Part of a small language model's weights.
Size: 16 layers, width 64, MLP 256 tanh GELU, vocabulary 8192, 1.85M parameters.
Architecture: LayerNorm before each block, rotary positions, no biases in attention or MLP, untied embeddings, attention and MLP in parallel.
Training: a variant of Muon for these matrices, 128M tokens.
Each number is 500 + 50 x the weight over its row's rms, rounded and kept within 0 to 999. Layers, rows and columns count from 0. Numbers have three digits each. The size before them is the row's rms in percent of the matrix's.

# o: layer 4 attention output (transposed), 64x64, rms 0.0757, rows 53-63, columns 0-63
# v: layer 4 attention value, 64x64, rms 0.0239, rows 54-63, columns 0-63
# up: layer 4 MLP up, 256x64, rms 0.0638, rows 0-35, columns 0-63
# down: layer 4 MLP down (transposed), 256x64, rms 0.0555, rows 0-35, columns 0-63
o53 097:545461514553501455397530581503524504477489498474545590522575449496430532587569488496512499478455500495418573516426538465555501451425437504500461436554466516492536502405577467436461521647517472
v54 099:460609418530468551502547598526517530527477546513544491515507467471438435600448471461627484577437499532499448473498528420503503466422461508481551495429492528495521523529456348500579458500504499
o54 106:532427487591537427477549449474542448420447412524434566497542523423485495519497510525502452453559515518549513484470536523435453584558405388591532499565431445518538516529467548498531492499596541
v55 105:558491516515532540432522437432498518533408480392483547522461499541537502503419602569592531451433524586520552577460490484458467453450489557502491475404455490478427423514611501489488531533558481
o55 108:580525477385483435516448528558483488507566539603541521482623561441486468472381488459484528489443544488482483486517581447457499507597472503518502563454517467432450549483536502537459451548572414
v56 116:626420471472559477459602438526477437518479483517561601475517442477452434427491488527496540505584566476422511519445493595499558461473528477473424414506499546464484467476563510510461453549593504
o56 116:543536500432524440516593524554470569500607507493550620545426533484553511493486487506499464471426473524473354502471418443527553412523556458428548468526490467399541503536487560501475521529463513
v57 115:498480519519498514514547424508474465541513432355560570539478462543524515522479593523477458501509569522571492498576496486478570579463442463556583601470474414423441502541409466484568498569502478
o57 117:524565442525548517420451507465465471545533593583538446501502505555461534467459451491471505556537456521546495492346511477410479542615468483474543583501430419510533527547422531535519537427530454
v58 100:527496517416393388526468406504505470476558474557510463415527572534600498522448542611538491514532571573491504500478509457426475516414502542487520406524474494515503447546552561498560512421465480
o58 105:611433512509505530542442552540456459573555450496571461484457531498483442498488433407610415554464470521500549517558420474499514535521457603544455497511554508497480480432549514435427538547533400
v59 107:565483538427450534530424482579509491495586548489486580442603415540473498622502475493459402612508508460471469462563509481474527522523447528444579491541540519493498476465400421505561486537502481
o59 110:548504501583530596503426496436449527510561459464416508547479484518440448484634454448541432425517475514496592553532539504474467566505465452434642500557435435521496441508488540476516513537496478
v60 088:486535469405479498504527598549519484569442520455575440465465472522473398505477552501572496454461504524429567479423400492511457502436454534604469464466471509472555529424585536443510394520531546
o60 092:516487507515509410500576519472498505404553496516564618451452532415497525493422524447571463520506517524506355466545591534466523547512490414558552434495577424517516541517460481433529539463456537
v61 107:499485483483453501467492458490468383532485421561512534526504438488465514543493433604505470548509470461557353539562444392590455485556523514442469519558496526599515525504549581461553515438498455
o61 110:443479441547430517484498513537434518525536557489475492485583417536514440514594501494499421470506519546450495461552494466453501431432468607588524567582447450532512528393628496488435497529556481
v62 098:518460511525459509484508510485490484524511526617523428632528392493460461508504516606512600469584458519524450445433516543616522445484529462447475446468416517504508415484534489510451446557568488
o62 096:502507377495501495476543546557492471454478395501519578581474576562544547540505468491537536445372478574480442543537493400501528427471601472532474505476465499475483481485589529461537451491472596
v63 095:565500563423429477537464530487471542501540426452536512444487378431480444545516469478443542618521541480519412624493453500552556444492571488463530472569497508433462592550511445538508520468482517
o63 099:439443481526506494536523552563417525544526498505444480451385440458519460492566517469539488508498441541613528516464508478569508430555526443473570453512423460459455487512664604489480486556514487
up0 095:449536504501522584458482459476525567471488564454478555521600410566563434437555462505428531598499495495472573472475480473532521471426508647489588504482521487548458470532490428461478439530493411
down0 052:414566560575428546485507450496510508503484488543458561545636451524507457537526500428445486632490547490506492488439428494525546493424472649473492496491491563517517469548459432452450490529474443
up1 105:555353524502531594575623525434446471522442425531472497464556481478566544448483551565481504505588455451494496561441434495549557491538497563546496502476485500449434487523456481449586497475500440
down1 077:486431531526466527642592486566442400559405371549521506553520521453482536469501474510516450465493535437451443594484439498506559485533512463510577529557552479451489490477446517532563560475506466
up2 104:467533348502529539497534491518478392486568479453526469479529507503566589495485501414556474416486485508502424523556518516604613515495571454501493433452512443490550489483506561542421546468467581
down2 098:585512503486570586517490457485477467408512429559479524538557481514483424577453437510427545497419458533484439548491473485417541470519617521551489465533518499582541531461391466608511514448478538
up3 128:558405502571474511455509461469513484450467494496515469508613466517506505396483479469567490487542533444464537531560513524561590627491455532565452527417539502575415511578399504435472504490517432
down3 104:562560574568432533447393406439613446535523461529518494475524486462506469482525501516588531477529590491494547490552501523502512535548402542544463404470508408488461451545397560485495512471541478
up4 107:567570509474533547549550522464456514508520585490473531462628500527506518410372462519461540539431429433479455503456430448547447512586484604452514537450570476515442515504426445518529513467543520
down4 117:501512492386548500591501513551516523450490422535534537470455560607514491441523513545511490523478537572528463529486446499407569518469481368569526496533480502529500600408459477436427577498430472
up5 111:495494500503433520467497434476442475512538467556501567509588513480536434449459563407485488492512556522444512442475581485568566531669423458467519426532534491580539455500450493458418540584490500
down5 131:459538517493514395468531442475400405505431538569426554482645477503457444498457485447470483503460558502534539494546508509447454495582457455552485452484514538568567607573456466532495564530522498
up6 094:516484392483467486478480435561476562556610436619477566424515435585446487494416538580552485422480457510424528488521467476494449516518561495520542501492534500465534470555580484549509578499572454
down6 076:424489486510536482392509641468526428514472520456579404539537493469498579511559527523443441560505508397558489424582526542552536485504416514515491491469468489534423463542428535543516470434496544
up7 091:433526443616534553492493514487509551527525486535493539480422511537473510556591531407440489462545462460539466505448528552468543379554515509564541453486465444442582459468575595492427545507408537
down7 073:436595432573475562497560513511536454511543386472505552469459496563477564532563522397518502506507490520455484492412520553513516402542509543557508424434396457477603472492584533482484528470452485
up8 094:433431409565559650542519581451511481428416492497493461506500512511617550486510492520525483583462481471512508485538405539583464508475521550578517525450439445512432492542501495575545463465459487
down8 098:582505550443481446500573529508485525474506460578582463484490499369478372508495578514458476458365548498446416532458569494475547499516572515528474452540547468483509442534498552574493540477518572
up9 110:500483489513457602527514484472554473392538574465506587493484395553542526494635489459499470531464499526471541423515511400539513492439501476596563518516464478511450530535526415433427525544410515
down9 106:526483478539355526504455466502470480519563577544422572454521433505486561491568472467539509542460494543437481402577430454509478586447487479566540542493509505483487557633518450462487534506400509
up10 105:586547489532544494460491459494576494418501456389604530434549437528440528449483562534562496490483521406474462558506525489460633565497488467497489423425489537589439490508501511474491547534477584
down10 087:489469559501492475440590501503325528533488479494531460558479473473465452537494564454511529413565575493493542553505454466566599427442549468459520555505558495466558473594410504497527444442503487
up11 112:500551529495430514573528452486457429396490463616477506458455475366462568545551607493539540487494404540484554492459497523478521440473512466604524476528425458491503563482580475498510547541449468
down11 101:497373489400589521463554462390482550467440518431506492550522451533494551435498462472504437470486475561466654529483449482491555466530501508438479519532578516560495517516547506482584544432530553
up12 042:478528475527375542555506575502574458540572510508500525497584545549527485528556471373488563519484424474513563502483445531521517441592572600577443460475496414457567487474518480423461486525515482
down12 030:431609463536372538532536504505509454472555464477498491506556504525475494561556491373486528572489464473472514521428377510540521443574539604544475447453472479517595495518514476411506561501469494
up13 110:455484554463458559471459561537539527529474504551491566494625416588530484480541476502373501549511485461490517465496463499484467484427426632481599540547453447498495497544567434461432449539490456
down13 101:462498570453425572509421573593476499516527462570515568515621428576481562536563533505433486519526521443517511445445436471456511489505444608455540513489443536468506528534449472425436485547446441
up14 109:394522414524540521472507513515546434467459517544375512512583495482605503462539552438521460485536407447476586436488448557513470575462498478509463419490535449578533472504540522566458453591492530
down14 109:449503489447570486440540574572569454493444485492505526571515508466464453536523544525539432380447447454477495487536572488509364544516474410497479514507572482523573611512519497525554400463505555
up15 091:578481513528502506481535447436601451537527471487631502579501471461424454512525495469487514442472457517386516561449538512520608476403435604582459459491517485511514483552533484439532490548506426
down15 067:477536550488488559577434502493441530402489459473490467555527474470495506533530488495507424540522552473579499503478567530472416382607516442486517599458457598549420491440438498587572463537482504
up16 098:560508511479451511564585531513446414462562557595443446545570441493492547543445466467448488450401574573462518443453503457520581525598457449542426532444478524538528567544538465477435487504504458
down16 111:457433504523580512530403524497546502505539347513518555529494511471539414456515425548469504569546397432508564541541523503524452428446544503530551484537601499413484416536464506546555490538507470
up17 100:469575500499468506592484500442491501458506473486595489475401497508463437540561554465515515490494493552547450530436517465446534433500618452503451467532409563461606419606519425525538569495556510
down17 090:576553552501424491494614530496512477483436586465468465548551551474558436471438517491532487444508467481478446534455502484535440571488447462508516380540567465578450633443485456465542571524469460
up18 049:390524514544485440493562488517554471445479512451593547457493462529526466537550539421462516491543491464480538471425469543541567425532569611544456426473449400530551484540583557476510495555466400
down18 033:407628495548432479519562463491547428433509464437555515467495512544484489594525523440491518511521462510464536524396407523521511433530538623528478451467441448543584497544574503435528526527459469
up19 098:451576385601546476496482500489445539507547549577609523426409510589554452463482584497593472470527474444479502458434544520484511462498522487524449405478457498534526428481594519506473538514464468
down19 118:543519527429413512449525479493499486578524518538556584550553404470461463472435540472436479496375543522483523491524419456505501517573518632553560539518556454472487387482546469519455545514435524
up20 101:502566519554475480541534376443495480469438495539582556527480478476547461480456563493422460444602449451459528513470610543515542482450477541583530465459469437517568515503466385573421553512492482
down20 141:532465607542473495533471497507554473409553467523514499366508458510483509474493470569491487488449519480519507612503478443485484485510586521511514440620504503550367446586535440445594517500470444
up21 113:430468396570413513500562498422451496549547463489543508541522593452479589504610565469537485410437396531491544491454428401453496516543510506516493563576480467499514505444527517456461543510513529
down21 077:481552481523412517466553478488468512508599475463407512491536512549405607462514503447534479554395448519407542447468398427483564521491553549529460504510474481520535520516483536451447622521549563
up22 124:330539438515496518444467519422499525527495495485475547459523467525436497531535537654505510485536548401456427446507404548528498475527558558548552573457426493550470533459462485499515486503565481
down22 138:435492421520535539516476520466482433486499481488479532493481513494502449555493453631559535477553619490576411461617495590494473474546524466479523554529387499489459500455384484451498464514588507
up23 111:501591451459455544575544485446538565477538565522542481536517520462601466479435500564515540537444504504462440455498484496447493478498580524426504447437582463468448497599447342434491527486560503
down23 103:564485401479456480599487527415541510526416554564544446469511509535580433519547456505551487534485469429450444467490497509459510554503505563538576490417488462518506463625556422509410510472588530
up24 087:548385486505462559610488516464448456534533436497453487520511561510560597518492537427466472471501441537463536502465386562429464527531437431554521469539449460498591469508464489537536562497474621
down24 133:435510477535522410458548446483545521474489649519538539485461500572462447541564498480512524479534610439522502452521518496564575462547456547407467549440442488539415520471548479456525375519509454
up25 095:454543530485523556490586549454481576602523507569519513534492489585409486467433455529495477588456452497521447553405387505551475490530465537472490455502548497546474465413420538425541577502550441
down25 110:498494507443506450550509514420525484433467416463499503534473531517572437538580484520539431422555513443561551514523511461441576595509443451592609531604480488521444554442490456467468538501408468
up26 116:531421388448446527567468588477487498497549549446471461519590561527539559562455519497424500536491382433493568550472407506573495531536467523580486462505434518450531557408488450521523506490519548
down26 095:524514498399469528536554547613471515466527497437487476471491525566427558555493489447498478518481462457540453516504419401489508484508520512524517512582377544484598547459541476406473650479530501
up27 104:479434400488475506557560476459522491388555511464452464595499498517492611534535530454587468520476444528514529532526383436596480501487451566573416504444496504526435544463500565483465523531563537
down27 074:487492493466503493510565540552501537495586483379480469580520551529507556569457450467500521538396481538529504537457544394516588514464616454511481472404534566498489548499447484464423510514378500
up28 109:530463486511436464539496426357487543381511487475452437540534503543523524492562511469520477442520504492551477472534524519588593460510423525553573492519478424569455557449421501446472524622543485
down28 109:511493501545506457542536560474490402496535410516500606549503539410531480512459549434520516515499505532578448470508489559455593419449487437467583573499496468437438413551503560477484427489610453
up29 095:541571503542518514489468532577582444531492396426377547485564457499567455460567529434524483522486538485490496557518550427607491552579441480455462427462514487416469452535558509508490458579466476
down29 074:473451442500444507540523583436460594467513629498609510497469487545469514487453512583457504485428512453522517480544505516338581448376560485518508546497479539509475491528472533526538465455537467
up30 128:537480398486460424537504518566432490513601462473556431460557563468497562571459615491475604433515445488568445464476405546464483512593453474520422490469497506460536495487500559489548535482555531
down30 122:535478440533465375557506482546369574445571603469507414480480501512497503513495567454465576425467523520563517533484512424458554481417464475474431542520514466496464532556540555459512502527607521
up31 060:441541444518470418501569549512550455485559513394550515437481530547549465535564526492544534436405419477509500459458465471527573441547640473478469524530522408499586504472572507442467569462475506
down31 044:420625453501411438520568524523501478439542497406512508427517539554484466576564480483516516515441430521455494501432393478510531435565567571549498504495450462551610521528544486426504556497474503
up32 062:414520498546411568569458566538591454571528493545485538500581501512479504522561480349454536559527495459522533492465499490486497445555541584607487504486535452444529458453554516439457443572487446
down32 050:421600480529389542557525512521530436496559435504503493514555476539462519543563495347457516581530497464494530507434433506541529432555519604561481466453478465484572494473531488404498541533446460
up33 110:575594475454530565503556530502562536492449521536545549476544412437606415452447481470565545452427602504452434490497463508493563508491557513535493433388542525482528456556470462532510429496439467
down33 115:510498473605450447533460538541456448521462404541476437470537513638470485456499493555481463500542447565485552480580543514442468455451466513614511584524484406551476555589484487491512447435547469
up34 114:523549437541509557428462569542504549539538494573536457493472529619387553506513391534457464531495477467551508479397493466447403468583424585562473482476483534494451464552487563465512541489531470
down34 110:582433563414516544536446454513497517426495374522481527518561464393496481580465477511556479447503572460550491517482479518497455525542443519563587451510594516452438436483497475620515498457460551
up35 092:460469394536506602431470456473483544553503503463558528465500451596501570493493626483520460517569435458519435531459483569437415496571532427567513477494542483530496440539477591513467508511413548
down35 078:509465498430473552381453535554537510542464554546574501461513428617486487570551568518501445555506487523468545566485479547352503496563417462530487477528466578417444477497502468491560486564481471